config = dict(
    n_layer=10,
    norm='rmsnorm',
    rope_fraction=1.0,
    init='normal',
    optimizer='adamw',
    lr=0.00294,
    beta2=0.95,
    warmup_steps=302,
)
Each number is 200 + 30 x the weight over its row's rms, rounded and kept within 0 to 999. Layers, rows and columns count from 0. The size before them is the row's rms in percent of the matrix's.

# layer 2 MLP up, 256x96, rms 0.0825, rows 244-248, columns 0-95
103,220,260,218,227,200,174,198,181,200,223,172,191,179,180,257,225,228,181,177,192,222,224,216,155,183,225,207,195,188,247,241,212,238,243,168,220,222,269,229,210,223,181,199,150,220,135,234,229,210,174,217,163,207,218,205,187,222,205,196,172,164,186,193,121,289,217,150,160,167,209,187,183,196,209,221,199,216,190,249,216,200,187,187,198,149,189,179,181,183,290,228,197,184,196,212,189
095,239,185,214,171,151,234,160,219,189,215,136,241,194,197,190,229,216,198,223,233,234,240,177,192,221,203,198,192,200,195,267,182,251,181,196,215,215,186,195,220,240,200,185,167,180,236,203,203,202,218,189,136,236,198,185,212,207,204,188,178,266,285,182,170,220,217,223,185,220,225,183,203,209,221,207,138,224,262,192,166,234,248,186,195,157,187,214,182,153,289,181,203,187,181,239,186
102,200,193,162,229,182,184,154,130,231,177,122,220,201,157,249,235,224,204,162,193,198,194,206,193,221,145,192,222,176,259,204,216,212,190,166,191,230,218,169,186,235,231,179,197,203,188,261,184,289,222,187,208,189,273,188,207,280,189,177,169,189,223,209,209,213,217,203,197,196,193,238,202,181,140,206,190,196,181,205,191,188,239,172,207,228,222,210,204,233,141,233,223,162,204,184,209
101,165,235,166,216,193,169,198,198,208,219,226,214,177,189,176,243,209,168,177,199,260,206,186,207,199,212,245,223,143,210,260,247,211,187,177,205,207,239,199,167,183,280,159,239,226,136,135,188,152,212,171,152,216,187,214,208,210,208,213,190,130,211,221,199,222,206,200,181,207,189,206,190,219,215,220,184,163,219,171,198,207,201,212,200,225,211,163,218,200,237,229,132,194,207,158,107
099,201,225,240,255,130,174,214,241,196,159,214,231,191,185,196,245,176,192,164,189,203,195,211,217,161,195,234,199,181,168,215,165,242,175,176,182,230,234,216,187,199,258,208,209,202,223,174,168,234,149,97,214,201,168,196,149,184,182,176,224,181,203,213,181,196,214,213,154,227,166,226,234,217,218,197,194,203,168,182,190,253,173,158,190,235,203,156,261,188,160,200,235,181,178,168,152
# layer 2 MLP down (transposed), 256x96, rms 0.0765, rows 244-248, columns 0-95
104,220,225,177,212,211,208,216,227,216,198,115,134,204,219,201,254,288,171,151,181,207,241,183,203,190,228,201,214,251,245,214,190,220,211,179,227,242,198,248,173,203,235,214,218,268,169,252,221,185,213,212,183,189,249,239,153,200,204,211,171,217,185,247,142,202,191,197,216,167,210,149,209,246,204,235,186,187,251,196,237,185,201,203,216,246,170,198,202,201,198,235,200,186,211,194,170
091,186,197,210,198,214,206,220,146,226,190,218,215,236,235,200,170,178,158,189,235,195,198,170,244,182,152,186,229,184,157,202,243,217,209,218,205,211,224,233,171,225,232,189,254,196,164,251,198,173,202,210,202,154,200,235,174,179,154,203,164,203,183,157,246,250,207,189,204,198,185,219,158,227,206,197,219,193,155,236,231,186,197,204,217,238,255,234,198,217,197,222,289,256,121,261,183
103,151,238,193,146,248,263,206,217,198,175,178,216,192,237,177,160,183,167,177,218,143,187,213,163,150,204,191,210,205,107,247,198,245,198,174,203,183,165,173,194,230,236,202,228,176,194,242,167,224,199,138,192,200,217,222,211,196,241,201,176,156,179,133,195,230,226,200,217,234,198,285,177,189,218,181,184,177,194,210,208,241,232,179,177,192,190,212,172,232,212,186,188,206,222,220,160
102,236,188,228,200,196,230,188,231,232,176,224,221,181,174,171,216,219,155,229,212,192,234,198,239,206,248,243,174,234,250,243,224,203,186,218,170,186,214,211,210,191,163,187,186,189,215,197,189,171,147,148,234,210,184,239,210,184,191,210,157,205,212,251,206,159,248,196,164,243,207,226,242,140,182,206,245,202,239,216,251,165,219,152,219,232,208,189,216,208,226,236,140,221,290,164,211
098,159,190,174,176,221,207,196,210,177,157,167,166,210,220,254,183,157,220,208,193,233,247,218,141,254,230,131,197,228,245,170,237,174,178,233,183,164,199,231,165,234,132,260,219,164,200,206,228,171,216,224,197,183,208,244,181,222,201,193,213,198,177,225,212,165,216,183,213,202,215,186,182,167,201,190,188,201,229,228,190,172,215,180,269,184,181,220,132,227,225,199,140,234,258,193,210
# layer 2 MLP gate, 256x96, rms 0.0836, rows 245-249, columns 0-95
102,166,210,198,164,190,235,191,235,187,229,193,189,228,201,196,217,268,233,186,225,228,188,192,248,204,214,206,181,175,171,175,177,161,61,233,177,203,207,205,250,191,186,163,174,168,222,218,178,203,215,178,139,244,136,203,163,171,215,178,183,220,240,201,148,222,178,230,205,176,175,215,186,217,169,201,170,210,244,212,174,224,195,193,217,225,178,222,192,226,192,253,147,213,190,206,183
104,163,274,161,152,218,237,193,220,198,201,194,186,184,190,124,187,164,196,164,225,158,217,199,162,145,192,169,238,219,153,251,184,249,209,181,230,226,166,198,244,229,215,260,185,175,202,224,179,218,221,151,221,176,212,206,166,163,220,177,190,231,164,168,217,204,194,204,183,205,232,209,173,215,183,155,217,196,228,196,194,229,219,153,206,126,158,219,211,168,211,223,254,220,230,214,174
093,190,201,171,199,186,191,208,185,208,202,200,191,217,226,149,199,248,204,169,239,222,204,164,218,180,170,243,165,197,218,198,193,170,218,193,196,206,231,214,196,198,221,170,193,214,175,238,153,174,223,269,216,227,204,148,193,206,201,162,224,113,231,172,178,213,181,177,190,292,171,226,202,203,254,153,160,237,202,142,186,266,162,171,184,233,155,208,168,177,209,171,181,219,172,152,181
103,172,166,175,220,211,155,196,181,198,162,175,210,269,218,226,215,179,258,251,195,265,190,214,119,216,229,148,192,210,186,204,183,123,182,255,180,175,232,265,176,201,203,220,261,187,185,176,237,196,233,188,179,223,163,197,166,201,235,194,223,185,188,157,190,258,182,173,231,215,209,198,177,180,205,205,191,215,180,244,215,209,221,169,233,190,223,223,174,190,247,201,216,219,233,162,198
096,196,160,182,139,183,179,182,164,224,211,247,164,263,217,175,179,119,210,209,225,227,185,193,181,191,218,198,194,157,200,244,216,201,201,209,177,177,173,168,215,201,221,197,164,220,200,198,269,225,192,200,229,188,192,189,229,216,216,181,196,265,229,224,152,178,182,223,258,237,226,205,158,150,106,214,198,154,188,209,142,192,235,213,201,244,198,183,203,217,185,238,209,186,207,246,208